config.toml
head_dim = 64
rope_fraction = 1.0
lr_head = 0.009
decay_shape = "linear"
Each number is 50 + 10 x the weight over the matrix's rms, rounded and kept within 0 to 99. Layers, rows and columns count from 0.

# layer 8 MLP gate, 832x320, rms 0.105, rows 391-462, columns 128-159
54 58 40 67 53 45 53 57 45 57 52 51 63 43 28 52 33 50 48 30 66 37 44 29 36 50 51 63 42 50 39 43
30 63 31 44 55 52 55 52 61 48 33 57 32 40 53 53 43 54 27 56 47 63 59 59 56 61 46 65 57 40 84 57
43 58 43 55 29 60 53 71 53 38 41 50 45 38 40 38 33 38 47 50 43 48 43 46 54 35 53 51 43 51 50 41
64 43 53 53 59 56 43 56 65 51 41 34 43 47 28 56 58 43 27 38 50 57 56 58 58 42 60 52 47 43 37 46
37 64 49 43 50 44 58 51 41 52 53 39 39 50 37 42 46 46 51 43 53 64 69 48 55 63 69 44 67 39 34 38
36 29 59 44 57 57 62 51 35 55 47 46 41 51 68 55 51 58 55 35 38 39 49 36 47 55 56 48 68 56 50 32
63 56 62 55 64 55 45 33 64 57 50 48 64 47 43 61 52 49 65 37 50 63 58 28 48 51 42 57 65 68 58 52
61 49 38 55 39 48 54 53 60 50 48 62 61 46 63 66 59 48 53 57 44 41 52 57 60 43 38 31 38 54 49 73
55 49 47 48 78 70 40 58 47 54 51 52 44 54 42 51 53 38 25 63 61 70 41 53 67 69 68 62 34 49 42 45
45 43 55 63 46 53 54 46 59 44 62 65 34 50 51 40 53 53 52 49 39 38 50 65 52 49 45 52 54 56 48 49
37 40 56 42 41 55 49 69 58 81 51 42 25 64 21 44 71 54 31 57 59 38 48 50 49 67 53 52 26 56 57 38
50 41 37 58 47 57 51 36 50 52 65 60 35 61 37 66 48 32 49 44 48 51 72 42 53 44 48 44 54 46 60 63
44 40 36 39 63 46 65 50 51 64 70 38 54 54 63 45 56 61 50 69 62 53 43 59 45 53 54 45 56 49 53 63
44 67 60 77 60 63 40 53 48 53 55 51 44 49 61 52 51 47 46 43 61 75 38 57 41 63 42 37 55 41 51 13
66 60 51 57 50 47 43 57 65 37 47 56 58 52 48 43 64 53 56 39 55 64 27 44 54 42 76 36 45 51 62 56
12 44 60 43 50 68 67 36 55 40 43 45 36 55 34 45 44 46 52 49 64 61 54 45 44 54 70 67 26 49 49 53
50 66 58 47 63 43 65 59 47 59 46 45 56 55 32 62 67 46 57 46 52 60 61 44 38 52 57 34 34 51 60 65
41 51 57 54 50 40 57 43 31 60 46 40 32 43 72 57 50 57 54 37 47 54 71 56 61 58 61 76 59 45 38 39
34 42 30 59 58 58 35 35 51 46 59 61 40 70 44 66 66 64 45 56 61 41 46 64 36 63 57 45 59 59 40 58
50 32 53 52 37 57 60 59 43 47 42 34 47 69 44 32 45 48 55 49 51 39 40 50 41 37 46 52 61 58 39 40
54 52 51 35 65 59 60 54 43 56 43 45 66 54 54 51 58 43 61 38 40 39 51 61 51 56 37 45 58 49 29 42
62 41 39 41 52 56 69 49 48 53 53 48 49 50 42 55 67 47 45 49 48 38 48 46 41 47 44 43 55 34 58 49
54 67 57 50 55 52 55 43 64 45 59 54 60 34 42 54 46 47 46 43 33 45 47 56 54 61 57 60 46 52 50 41
38 47 65 50 57 49 47 64 66 50 62 30 61 49 56 40 64 63 69 67 54 40 65 54 62 36 28 46 61 31 47 52
51 52 58 44 58 55 59 62 55 60 59 47 52 54 69 51 53 40 55 43 63 29 63 60 54 52 41 53 61 46 51 46
38 51 41 45 60 45 43 51 39 74 45 54 50 37 49 50 45 55 83 43 54 42 45 53 29 44 57 44 65 51 50 46
41 34 59 42 47 47 62 39 46 43 49 55 48 45 54 46 55 45 65 67 49 44 53 40 42 42 41 75 49 29 48 50
38 59 50 49 46 31 62 43 39 49 51 46 48 48 35 58 53 52 67 41 59 55 44 47 51 47 41 50 55 62 47 61
52 45 59 41 47 59 70 47 45 35 51 45 56 35 42 54 53 37 42 41 51 56 45 53 60 59 43 33 54 62 71 36
44 50 55 39 50 38 46 45 42 29 46 46 62 50 49 49 83 63 39 57 49 55 54 46 61 62 54 12 36 54 41 41
48 42 18 61 53 66 52 55 42 51 47 59 49 52 55 53 67 54 55 52 59 52 43 43 48 54 45 42 53 47 44 47
35 30 39 42 69 47 51 54 67 51 58 41 36 35 52 43 61 25 47 49 45 51 29 47 57 60 54 51 48 50 68 39
42 21 59 51 35 39 46 52 38 58 48 68 51 40 25 67 63 45 37 48 65 40 44 59 50 61 50 37 61 51 45 50
38 61 45 46 60 61 50 36 34 58 67 35 40 62 55 63 51 51 56 38 47 35 54 47 39 50 53 59 49 49 51 56
65 32 30 32 53 57 52 23 61 61 53 66 47 40 60 58 54 23 38 48 60 63 51 41 48 55 33 55 42 49 50 52
56 43 53 41 49 56 48 50 49 61 52 60 51 53 39 45 56 51 45 42 28 40 53 60 31 50 36 53 44 41 31 53
42 40 46 45 47 53 51 51 62 46 48 26 42 40 48 42 56 48 44 47 65 60 38 52 68 56 47 48 57 41 57 43
25 53 56 47 54 74 34 38 36 50 61 45 47 58 38 54 66 42 55 61 54 52 42 33 52 36 52 62 65 33 43 65
51 36 49 53 57 52 66 56 41 52 44 56 43 69 62 52 77 52 60 43 58 70 57 56 35 47 50 55 41 60 45 54
55 52 40 46 36 44 37 42 57 60 53 57 47 48 61 68 67 47 68 58 50 52 53 57 35 42 71 53 42 52 48 64
63 37 48 37 54 41 55 51 48 78 72 41 56 46 44 45 38 20 45 58 43 51 72 68 36 36 51 56 35 38 57 56
44 49 51 43 50 48 72 58 34 38 48 65 37 54 43 61 64 51 53 30 60 54 46 39 43 51 46 56 59 51 50 53
51 54 50 59 38 46 43 48 59 61 63 47 41 45 65 57 43 42 36 42 41 47 54 60 33 31 68 50 43 58 50 22
47 37 45 53 58 53 33 46 34 51 60 60 42 49 56 36 40 52 61 26 29 45 51 49 50 38 49 47 60 38 50 70
54 61 52 38 42 58 45 54 32 36 69 45 53 61 38 48 48 58 46 43 56 57 46 69 26 39 60 33 49 26 50 62
54 51 52 60 43 51 48 53 48 61 49 33 67 50 61 42 57 46 31 44 30 59 48 56 40 41 39 54 50 59 56 44
50 53 51 57 55 60 39 38 70 54 49 57 59 51 58 52 51 43 55 29 45 57 41 53 60 52 38 31 61 33 45 60
63 55 57 39 37 46 31 31 63 65 59 57 47 54 53 63 52 44 52 51 54 46 39 56 54 63 57 40 59 39 60 50
48 26 32 55 52 54 27 45 42 51 54 57 50 49 42 60 43 47 56 54 38 69 58 51 47 59 69 57 34 46 35 78
67 50 37 62 43 52 37 39 58 61 62 57 47 54 56 62 55 35 43 27 54 38 43 56 62 53 41 42 43 52 61 47
55 51 55 38 60 43 58 73 63 46 56 65 55 56 40 53 46 36 45 58 34 52 47 58 36 46 48 55 62 45 54 48
46 40 56 54 58 55 38 35 50 38 53 40 55 48 46 43 59 62 62 65 52 45 69 59 47 52 29 30 43 38 50 42
59 36 53 41 42 55 65 56 54 60 55 42 49 60 44 46 54 42 46 48 55 54 51 51 53 50 47 49 62 47 57 53
40 39 43 61 57 51 54 50 52 35 44 61 42 44 60 59 39 55 54 43 52 54 48 50 48 46 73 69 46 58 48 56
42 54 61 48 50 56 44 55 44 61 46 37 61 48 50 48 50 55 50 56 36 41 44 51 50 45 41 43 44 62 29 58
46 28 70 69 59 32 80 48 65 31 45 50 56 50 57 51 43 64 42 54 49 60 50 34 51 52 49 49 50 42 35 54
60 35 37 45 47 47 60 52 40 53 48 59 45 49 34 31 40 53 41 59 51 57 50 59 38 50 56 62 61 44 42 51
52 51 57 40 59 51 58 42 59 46 45 47 55 56 37 56 55 47 73 52 60 51 66 50 41 54 43 45 56 36 53 48
38 63 59 63 45 74 49 37 50 50 45 67 52 37 39 60 44 57 62 49 62 47 49 64 58 51 53 41 32 52 58 47
54 41 43 52 55 51 69 43 47 48 50 64 45 53 56 52 45 62 55 49 38 59 53 45 41 45 57 43 53 55 36 49
56 32 42 66 62 54 39 46 48 53 59 67 58 57 70 47 45 47 44 44 56 42 45 40 58 55 56 63 49 58 36 53
49 43 48 51 54 39 78 46 46 52 58 55 48 52 52 59 51 74 55 37 36 28 49 29 43 36 53 56 49 62 51 56
49 59 41 38 57 58 38 45 48 43 50 46 68 52 56 40 44 40 62 40 37 50 46 56 56 43 60 57 58 69 44 60
49 43 44 57 48 40 55 50 48 67 42 50 25 63 57 45 52 45 61 58 63 36 59 43 33 52 36 57 69 54 64 42
64 53 58 65 51 75 39 45 36 55 53 59 37 50 51 52 44 61 57 51 47 68 48 55 33 50 57 52 57 57 53 67
28 57 41 39 51 39 54 51 52 67 46 44 63 43 45 59 40 43 60 47 53 54 13 61 58 48 51 58 43 61 60 56
61 66 63 36 47 68 45 56 60 39 55 44 45 30 46 66 38 49 52 57 20 48 54 56 30 46 40 49 29 50 52 54
67 66 55 55 38 59 50 34 34 67 44 60 42 47 40 53 31 45 38 62 41 46 28 45 28 34 43 49 44 62 60 65
63 50 42 43 40 37 42 76 56 49 56 46 50 35 44 69 51 39 57 55 52 45 54 58 54 43 43 47 49 28 55 49
49 53 50 43 53 56 55 51 57 49 48 43 38 46 69 52 59 49 47 44 48 58 49 35 50 40 53 50 56 49 56 66
58 56 48 35 39 49 44 70 56 54 38 70 41 43 50 51 57 55 66 53 61 61 61 51 58 35 56 26 57 39 40 49
49 68 55 53 49 53 42 42 50 61 45 57 41 76 49 60 70 48 54 39 51 65 51 51 41 57 38 46 46 61 50 56
# layer 8 MLP up, 832x320, rms 0.11, rows 391-461, columns 128-159
44 45 53 53 55 51 63 54 62 62 62 58 35 46 54 52 73 42 55 50 49 49 47 52 61 49 52 63 54 40 50 62
43 57 54 48 40 37 54 54 62 35 65 57 42 50 57 45 36 40 60 49 47 61 70 55 46 61 59 46 53 52 45 56
65 48 53 64 38 59 34 50 36 46 63 30 43 66 57 61 78 58 54 52 61 48 53 45 49 45 53 63 55 46 39 61
48 50 59 64 47 49 45 50 39 40 48 51 71 56 53 47 48 53 70 57 50 63 47 71 50 72 61 68 69 53 41 48
53 58 48 54 65 29 50 44 38 51 61 52 48 40 52 52 53 50 49 34 65 66 50 47 47 46 39 53 37 47 50 51
60 61 47 44 53 41 47 46 36 61 44 41 42 53 49 44 58 58 49 40 78 60 58 55 45 47 54 40 30 42 45 40
50 46 59 42 64 62 37 41 39 51 60 35 47 48 56 68 56 41 59 48 31 41 39 43 41 60 69 42 57 67 59 64
36 55 63 52 65 46 48 57 50 62 49 57 41 46 64 47 57 44 48 68 52 50 59 29 38 61 42 48 60 34 40 48
47 43 52 47 34 37 65 23 50 62 56 41 44 36 44 33 32 48 45 43 46 42 64 62 41 47 48 43 43 60 55 57
59 55 50 61 42 51 58 62 66 45 53 44 58 49 65 57 51 61 49 67 61 35 56 49 61 33 46 52 39 34 57 46
58 49 56 52 43 49 46 40 55 55 58 52 66 51 69 40 41 68 35 53 68 41 47 30 47 62 44 56 44 67 59 42
58 36 37 52 49 56 59 49 40 82 59 47 50 53 54 44 45 56 50 37 41 52 40 37 37 68 39 54 50 35 67 56
55 54 60 43 48 58 57 42 53 50 43 43 56 52 46 57 52 35 50 48 49 55 43 48 55 26 30 48 60 45 54 43
36 53 43 36 43 62 56 62 43 52 56 45 47 40 48 27 42 56 47 54 56 32 41 63 61 26 47 29 45 34 59 50
61 42 51 45 51 35 47 48 37 67 50 53 33 49 33 42 71 68 44 43 54 46 40 43 42 42 52 46 58 63 54 34
46 44 57 46 53 65 36 48 56 48 44 64 36 44 57 46 48 58 52 47 48 64 59 48 44 50 66 83 51 34 43 63
56 48 41 46 40 56 52 37 50 37 35 44 57 49 33 58 72 20 57 51 45 61 50 44 46 41 61 47 44 45 52 49
52 67 51 40 44 51 33 50 64 69 58 48 46 51 45 61 25 61 45 52 57 41 45 39 46 65 86 62 46 49 56 37
45 48 56 62 53 68 56 47 49 60 39 46 41 38 52 44 45 46 38 46 61 56 46 37 49 60 48 44 49 44 64 33
45 56 60 58 54 58 48 58 56 62 51 60 38 47 50 54 43 49 42 49 60 56 53 69 58 53 48 37 58 50 47 72
62 52 37 53 55 59 70 66 57 69 72 48 52 60 55 42 36 45 48 52 51 47 58 63 55 53 46 30 71 56 44 33
40 52 48 34 38 55 53 52 57 62 49 30 36 45 65 44 49 51 52 60 44 32 42 52 52 42 59 65 48 56 54 50
46 54 51 40 43 40 38 40 39 61 59 40 67 60 45 37 55 47 65 52 72 55 59 42 29 57 52 48 53 44 39 52
48 44 42 50 53 49 52 70 41 49 58 51 44 31 55 54 61 43 51 46 49 50 44 53 61 42 43 48 50 46 58 63
42 55 48 45 48 51 48 63 41 44 47 52 45 50 52 48 27 64 56 58 45 61 36 40 45 54 60 33 42 45 49 49
42 49 58 41 46 33 48 67 49 39 50 65 46 66 50 56 46 65 29 62 47 72 52 60 46 53 46 32 56 49 53 44
35 48 63 43 69 59 40 68 54 43 47 60 50 52 54 60 50 49 63 58 59 47 38 55 42 59 44 48 64 61 34 45
43 57 72 67 24 38 44 44 44 53 54 42 41 47 48 40 53 70 45 50 38 36 47 58 50 41 46 61 28 76 62 42
65 56 48 52 48 62 38 50 44 55 54 60 26 49 55 61 50 47 65 51 55 51 40 53 44 31 48 48 51 48 39 49
53 38 63 36 56 53 50 33 46 43 50 38 37 42 53 50 64 29 60 55 49 62 41 68 57 51 74 68 54 48 50 55
66 58 50 42 73 54 58 43 54 48 42 57 46 55 47 42 23 44 40 41 50 63 65 49 51 54 58 51 51 46 46 47
57 48 45 52 48 38 49 51 37 29 42 34 51 51 51 40 53 55 35 54 39 56 38 67 40 33 61 48 54 37 56 53
48 49 63 46 33 59 47 46 64 47 31 45 44 46 41 64 41 38 40 50 43 73 49 50 51 47 45 62 53 58 51 57
54 49 43 44 57 51 54 64 35 40 48 41 55 51 54 33 38 50 42 63 56 44 44 46 62 46 46 44 46 44 68 36
47 48 52 40 59 48 66 38 25 44 19 51 60 61 48 40 32 37 33 51 62 67 47 47 70 79 45 48 40 49 51 66
44 42 45 47 38 57 52 48 49 48 56 61 52 60 51 36 43 51 35 68 56 36 53 33 48 43 42 53 40 52 61 63
36 26 48 57 68 69 59 50 49 60 48 37 60 50 58 54 52 50 45 43 68 34 54 44 38 41 38 41 41 48 49 54
26 41 49 56 55 70 50 50 60 47 66 60 47 48 23 50 51 61 48 61 41 45 37 49 26 68 56 41 59 61 42 53
45 51 50 70 35 53 62 63 57 60 39 52 55 59 51 64 40 43 46 61 74 31 57 46 35 68 50 50 27 54 43 37
54 51 48 27 65 50 50 53 46 67 59 73 44 40 39 48 54 59 61 49 51 56 48 67 39 60 52 51 59 68 46 65
35 34 54 60 54 59 51 68 49 62 46 64 50 59 46 69 43 40 63 33 36 61 25 36 70 46 42 56 44 60 56 64
47 57 54 40 48 49 43 40 47 56 66 39 54 44 50 45 43 48 40 74 39 40 54 60 51 43 58 42 44 36 61 55
49 58 43 46 52 43 52 48 48 57 43 55 38 25 46 59 54 57 59 50 58 62 44 46 75 63 56 36 48 78 56 42
70 63 52 36 64 62 65 48 47 65 47 55 58 57 52 19 37 52 48 30 60 45 44 54 33 30 45 43 58 51 60 61
36 67 51 33 53 63 54 65 59 53 54 50 50 61 79 42 52 67 63 52 47 46 35 46 47 63 52 48 59 41 45 74
43 57 36 50 34 31 39 43 55 43 48 54 33 43 53 44 49 47 50 61 41 40 51 39 54 65 55 51 53 60 70 48
31 68 49 63 45 38 49 60 67 50 49 57 37 50 47 39 58 40 36 58 34 51 45 33 49 32 59 38 60 61 43 56
46 40 50 41 48 41 51 44 46 51 59 53 57 39 39 45 46 54 41 41 42 55 25 46 57 57 55 59 54 62 48 69
38 54 68 59 56 58 55 58 60 65 46 50 46 49 41 48 55 60 47 65 39 44 68 64 47 60 45 50 38 61 78 13
60 62 56 61 56 60 45 43 55 53 48 56 56 55 45 46 53 45 61 55 61 46 43 52 57 42 56 43 46 45 59 36
55 53 50 59 71 21 40 43 45 61 34 43 58 49 50 44 47 32 47 52 38 60 45 49 47 51 53 35 55 39 55 50
53 40 62 52 43 40 37 52 42 49 58 59 45 60 47 54 53 33 45 54 52 60 38 61 53 66 46 47 62 39 55 51
62 47 59 51 56 61 52 53 55 42 61 28 48 48 64 48 62 55 66 34 47 45 56 41 56 48 56 57 53 34 60 64
54 52 53 67 56 61 32 51 30 41 42 40 59 48 67 64 34 44 47 58 50 45 47 48 45 39 56 65 43 37 56 38
47 57 57 65 49 56 43 45 42 77 47 52 51 54 75 56 49 85 44 51 42 65 42 57 47 58 45 46 37 48 47 67
48 44 51 36 52 30 42 69 51 54 43 36 57 50 49 51 55 41 49 55 41 44 66 38 46 62 59 46 49 42 60 56
36 49 63 52 45 47 58 52 59 49 48 51 30 29 55 62 51 46 61 45 47 55 55 55 44 46 50 46 47 52 49 49
55 53 58 45 46 32 45 27 32 48 26 45 40 46 55 52 53 39 46 51 59 39 62 45 48 46 33 67 49 30 43 61
71 37 46 41 39 39 35 32 53 37 41 76 48 47 38 40 66 46 34 52 64 47 47 52 44 37 61 40 60 68 58 45
61 49 44 56 71 55 59 40 44 62 35 45 63 62 41 47 50 41 51 47 39 35 60 47 52 44 66 44 45 60 58 65
45 35 37 41 42 48 56 55 46 48 39 35 57 36 65 31 51 55 61 52 69 46 41 41 57 47 57 58 66 52 48 46
41 52 53 55 36 45 62 51 55 53 72 58 53 49 70 52 45 51 61 61 52 47 43 72 50 28 52 60 63 58 49 59
49 54 56 49 43 30 32 36 42 49 56 45 33 61 44 59 42 52 44 29 39 68 50 59 47 48 38 45 54 43 48 41
51 76 51 31 48 56 52 67 47 37 66 76 64 74 17 52 51 71 33 29 39 43 45 46 47 52 58 39 56 50 43 46
31 49 36 55 64 49 48 41 63 54 45 54 47 43 58 49 33 44 64 39 69 52 65 41 50 41 45 49 27 52 55 40
45 57 48 42 42 46 42 54 33 53 62 22 56 36 47 34 56 69 59 54 49 35 64 46 52 36 36 60 64 46 46 54
38 57 29 57 47 44 50 68 53 51 54 41 63 67 64 47 54 51 33 42 46 55 43 53 43 45 65 54 37 53 60 36
42 58 51 55 61 58 51 61 50 56 64 45 69 28 43 53 54 39 51 54 41 58 50 37 46 57 52 46 58 39 43 58
60 56 35 51 46 62 64 51 58 31 49 65 56 61 77 57 40 42 62 47 43 50 44 42 53 51 51 64 55 43 60 43
51 63 64 64 53 56 38 34 51 31 52 41 54 49 55 61 41 44 44 54 54 59 64 47 54 44 53 54 50 46 58 51
68 54 54 29 52 51 62 52 59 63 50 55 65 42 52 51 45 58 50 36 42 52 39 51 38 57 45 60 32 56 45 46
# layer 8 MLP down (transposed), 832x320, rms 0.0395, rows 391-461, columns 128-159
60 40 39 43 56 65 41 55 41 43 56 52 71 49 49 55 39 45 51 44 52 66 45 38 45 46 38 56 49 55 42 51
51 38 52 37 39 37 50 53 45 39 54 44 48 59 59 38 40 60 43 43 44 72 47 57 31 57 47 35 34 54 38 60
61 33 64 59 70 40 42 49 52 45 54 53 53 56 41 53 54 49 48 64 49 49 64 49 36 63 46 54 52 53 37 56
72 36 41 54 57 51 50 49 67 33 28 48 54 45 46 45 59 51 31 45 44 38 68 66 50 53 41 52 47 44 51 57
56 50 52 48 35 49 57 44 40 66 40 53 55 54 51 51 50 59 57 48 57 38 49 38 58 54 52 49 48 51 58 64
38 37 46 41 42 55 57 66 57 60 38 58 71 56 35 41 40 44 39 55 47 45 44 38 57 48 48 44 59 50 40 44
57 59 45 41 47 49 53 50 50 55 59 48 50 50 48 49 47 51 58 43 67 56 51 54 56 42 47 61 65 47 51 47
44 31 72 49 40 67 32 58 40 59 56 63 52 42 37 53 50 59 63 38 76 39 56 65 40 50 66 61 50 35 28 39
41 61 59 41 52 49 48 58 38 64 49 71 41 50 69 57 59 52 47 50 56 50 51 44 47 42 55 33 48 51 34 46
57 54 57 51 55 47 53 51 37 46 49 51 36 40 50 47 46 48 70 39 48 52 47 48 50 50 55 49 49 54 43 45
43 51 48 60 42 64 68 48 66 54 50 55 45 58 61 46 60 49 36 56 57 66 53 63 43 51 57 50 46 74 60 47
44 44 48 48 65 41 49 40 56 80 45 48 51 48 57 48 75 38 50 56 43 50 48 44 76 40 49 41 57 45 46 61
37 43 50 36 36 41 48 57 58 42 39 26 48 48 43 53 42 70 43 59 64 63 51 42 60 55 50 52 55 48 49 51
39 57 62 53 53 43 66 59 55 45 60 42 38 39 54 38 57 37 40 56 41 54 56 44 53 49 45 29 21 41 45 58
45 56 54 65 47 62 38 32 54 43 41 35 45 46 43 59 35 39 60 31 60 51 54 77 50 49 51 48 47 30 41 47
77 60 55 27 37 39 50 71 41 47 48 50 53 53 58 65 74 54 52 50 50 38 34 53 37 57 14 38 61 61 44 51
49 47 62 82 43 50 42 45 58 43 58 45 34 56 69 55 41 42 42 54 49 49 39 64 33 61 45 31 60 49 49 54
48 53 58 32 73 50 28 46 44 45 42 34 44 66 51 51 39 41 40 56 47 66 37 49 38 48 54 47 43 58 30 74
38 41 49 68 54 60 31 46 47 49 51 64 31 50 52 55 37 28 55 44 45 50 61 44 61 55 47 52 32 48 63 62
46 59 60 48 40 53 39 37 44 47 43 56 50 43 56 44 50 39 55 54 37 43 41 44 56 52 53 35 48 49 53 50
61 34 32 49 48 59 58 65 48 45 50 45 27 42 48 59 37 51 50 56 61 44 51 41 36 42 49 46 58 44 44 46
41 42 51 48 47 59 60 53 52 52 42 53 50 40 52 33 64 48 43 45 51 58 34 42 55 50 44 36 46 52 49 50
46 57 51 38 32 59 62 41 54 37 45 47 56 46 51 66 48 45 62 52 45 42 56 43 48 52 66 51 61 38 47 28
46 39 55 69 51 35 34 44 37 45 35 57 46 32 48 43 52 55 57 59 59 55 48 46 43 46 58 44 32 49 29 54
41 58 47 37 48 45 49 31 53 42 51 46 66 60 63 51 46 40 57 50 51 52 42 46 45 59 41 40 41 63 53 40
56 50 46 66 40 40 46 59 57 26 53 58 53 47 64 46 28 44 50 62 38 46 52 67 52 48 35 61 48 46 45 44
49 33 52 74 41 63 55 47 55 63 53 42 60 38 46 53 43 61 52 22 62 43 46 42 60 51 56 50 48 40 62 75
50 51 55 61 38 65 49 37 38 59 45 52 51 48 61 58 53 57 63 59 64 52 39 47 44 54 55 49 39 44 64 36
39 46 49 38 56 69 35 57 39 41 34 50 63 40 57 42 45 56 52 54 40 37 48 58 76 60 23 56 55 39 67 38
21 41 64 55 57 43 49 60 44 37 40 54 57 45 48 42 48 43 48 45 28 58 44 50 43 53 44 56 31 53 62 38
33 31 42 62 47 63 54 57 47 49 45 60 53 47 34 36 59 55 50 50 48 43 53 47 43 38 54 63 64 69 46 53
48 51 24 40 53 19 34 70 45 32 41 43 60 37 31 30 49 42 59 62 52 79 41 74 46 52 32 66 50 30 43 42
39 52 45 31 60 50 52 50 49 54 57 49 43 57 65 43 42 49 52 44 57 44 64 57 54 49 53 47 44 43 37 55
48 60 45 55 43 58 53 59 48 34 48 40 53 54 56 52 45 50 42 47 40 53 53 58 55 57 41 47 43 70 50 42
50 57 44 38 51 49 73 67 60 40 62 65 44 31 55 51 58 32 57 45 47 53 56 47 36 47 32 62 46 34 43 34
45 58 54 52 60 56 44 52 56 61 47 35 37 42 54 60 46 54 62 41 64 62 42 49 43 57 47 65 50 54 51 55
51 56 52 58 57 39 58 50 65 47 38 44 69 49 42 59 51 39 60 56 23 63 68 58 43 43 51 37 51 60 50 60
53 54 28 48 57 55 40 26 65 39 38 45 41 51 33 72 55 56 54 49 42 63 45 70 32 43 44 44 41 49 55 43
47 58 37 46 60 49 49 57 52 58 50 55 44 51 48 45 69 53 60 26 60 39 46 50 75 45 48 42 59 26 52 59
42 47 43 44 51 51 50 63 53 24 44 55 39 36 43 54 54 38 32 54 42 42 57 45 46 71 51 33 49 53 39 31
36 47 66 42 48 52 30 33 45 56 42 56 64 54 55 64 41 46 75 57 64 69 30 58 72 56 67 14 57 53 34 40
51 43 49 50 40 54 48 55 49 40 36 51 47 42 54 56 58 53 43 44 49 41 43 53 46 56 50 51 56 39 44 42
59 59 46 57 59 58 54 57 47 58 56 49 40 57 43 38 48 39 48 69 37 71 43 52 42 53 61 50 51 36 57 36
34 56 44 52 52 47 59 64 58 51 51 57 42 33 42 67 49 58 39 55 45 52 34 41 55 30 43 45 62 45 50 55
51 48 61 44 21 66 47 59 41 26 36 58 47 64 49 64 53 48 36 66 56 46 30 49 60 41 57 51 47 53 55 56
53 47 55 54 61 63 44 51 41 59 55 39 45 51 78 45 57 48 50 44 49 51 37 54 53 47 66 54 49 49 51 41
37 46 43 38 68 63 44 28 23 51 56 45 48 50 52 36 82 47 43 56 63 69 48 47 57 37 54 54 55 55 46 61
48 39 58 57 49 51 49 50 57 41 57 58 47 69 63 47 64 45 52 50 43 41 42 63 51 38 64 39 46 52 54 40
44 65 57 43 38 36 46 61 50 52 54 43 55 36 53 61 65 29 33 52 45 51 71 48 47 65 39 48 40 44 36 56
42 42 63 65 60 37 54 57 60 67 42 48 48 51 63 42 44 31 59 63 46 48 46 76 54 45 51 47 47 66 62 62
66 42 34 51 31 44 52 45 60 53 45 49 43 51 49 49 50 60 71 62 69 46 60 61 48 52 59 52 27 41 50 55
32 58 70 58 54 48 45 43 45 48 58 51 52 53 62 46 50 60 40 66 74 45 44 54 39 45 46 50 51 58 64 53
24 54 45 45 43 53 43 41 38 53 66 47 54 43 37 37 46 51 39 53 28 42 49 41 55 59 36 43 60 53 55 43
48 66 42 42 37 53 47 53 57 51 54 55 37 44 51 53 44 49 57 60 54 72 41 40 46 26 62 52 50 74 43 61
38 54 38 36 42 47 32 48 51 53 55 59 48 59 44 62 36 54 54 71 40 51 30 37 39 71 66 51 31 40 34 54
51 41 52 52 49 42 52 34 67 46 39 55 50 52 44 44 51 22 42 42 44 67 51 45 45 43 36 70 46 60 37 50
41 41 56 52 56 44 49 52 27 37 55 34 55 52 58 37 64 64 54 34 52 44 52 52 48 43 60 46 50 43 50 49
49 60 57 49 57 51 44 53 50 50 48 59 47 49 46 58 68 58 63 63 63 57 44 56 43 38 47 51 49 41 50 58
47 77 48 51 45 45 37 51 61 45 58 42 51 44 50 51 50 41 67 43 41 36 52 33 52 46 65 48 47 55 49 23
46 40 56 31 53 55 53 43 46 40 37 34 52 72 46 51 43 56 58 46 41 33 34 42 54 55 62 26 39 46 47 50
48 55 60 42 67 64 62 51 58 63 52 59 52 61 43 67 42 39 28 43 52 46 61 62 48 42 33 52 45 41 42 48
55 53 26 67 51 29 57 64 31 36 67 42 44 56 40 66 41 52 48 67 39 38 36 52 40 55 58 39 39 36 57 69
51 46 65 37 39 34 34 38 40 49 40 53 54 73 77 42 56 62 74 39 51 46 62 38 52 48 54 55 62 55 39 39
61 39 36 46 27 39 53 47 40 38 35 39 71 52 45 28 58 59 60 49 62 63 52 66 59 59 69 63 47 51 38 50
50 67 37 79 44 52 32 46 32 41 59 51 46 51 51 44 40 58 52 52 39 62 62 53 55 67 50 47 51 48 52 49
61 52 49 28 60 63 71 66 53 54 55 30 46 56 36 42 37 64 36 46 58 46 64 53 36 45 39 45 51 54 49 60
54 36 57 55 47 37 53 73 45 41 67 48 39 54 42 56 36 58 37 64 34 53 50 45 65 48 43 55 51 51 48 25
58 51 45 61 48 59 34 39 45 41 41 77 54 40 55 58 53 46 45 61 35 43 60 31 59 59 48 52 43 53 62 45
62 40 51 50 41 70 51 47 56 22 48 45 52 55 66 62 57 55 67 55 62 49 45 45 42 69 42 81 48 56 34 64
49 46 56 45 49 51 45 60 42 60 61 44 42 56 58 47 40 53 52 33 63 46 56 47 65 46 52 48 46 40 54 43
51 30 65 52 54 38 51 56 56 68 58 67 54 37 44 50 49 52 35 47 50 36 36 57 42 64 46 91 47 54 52 66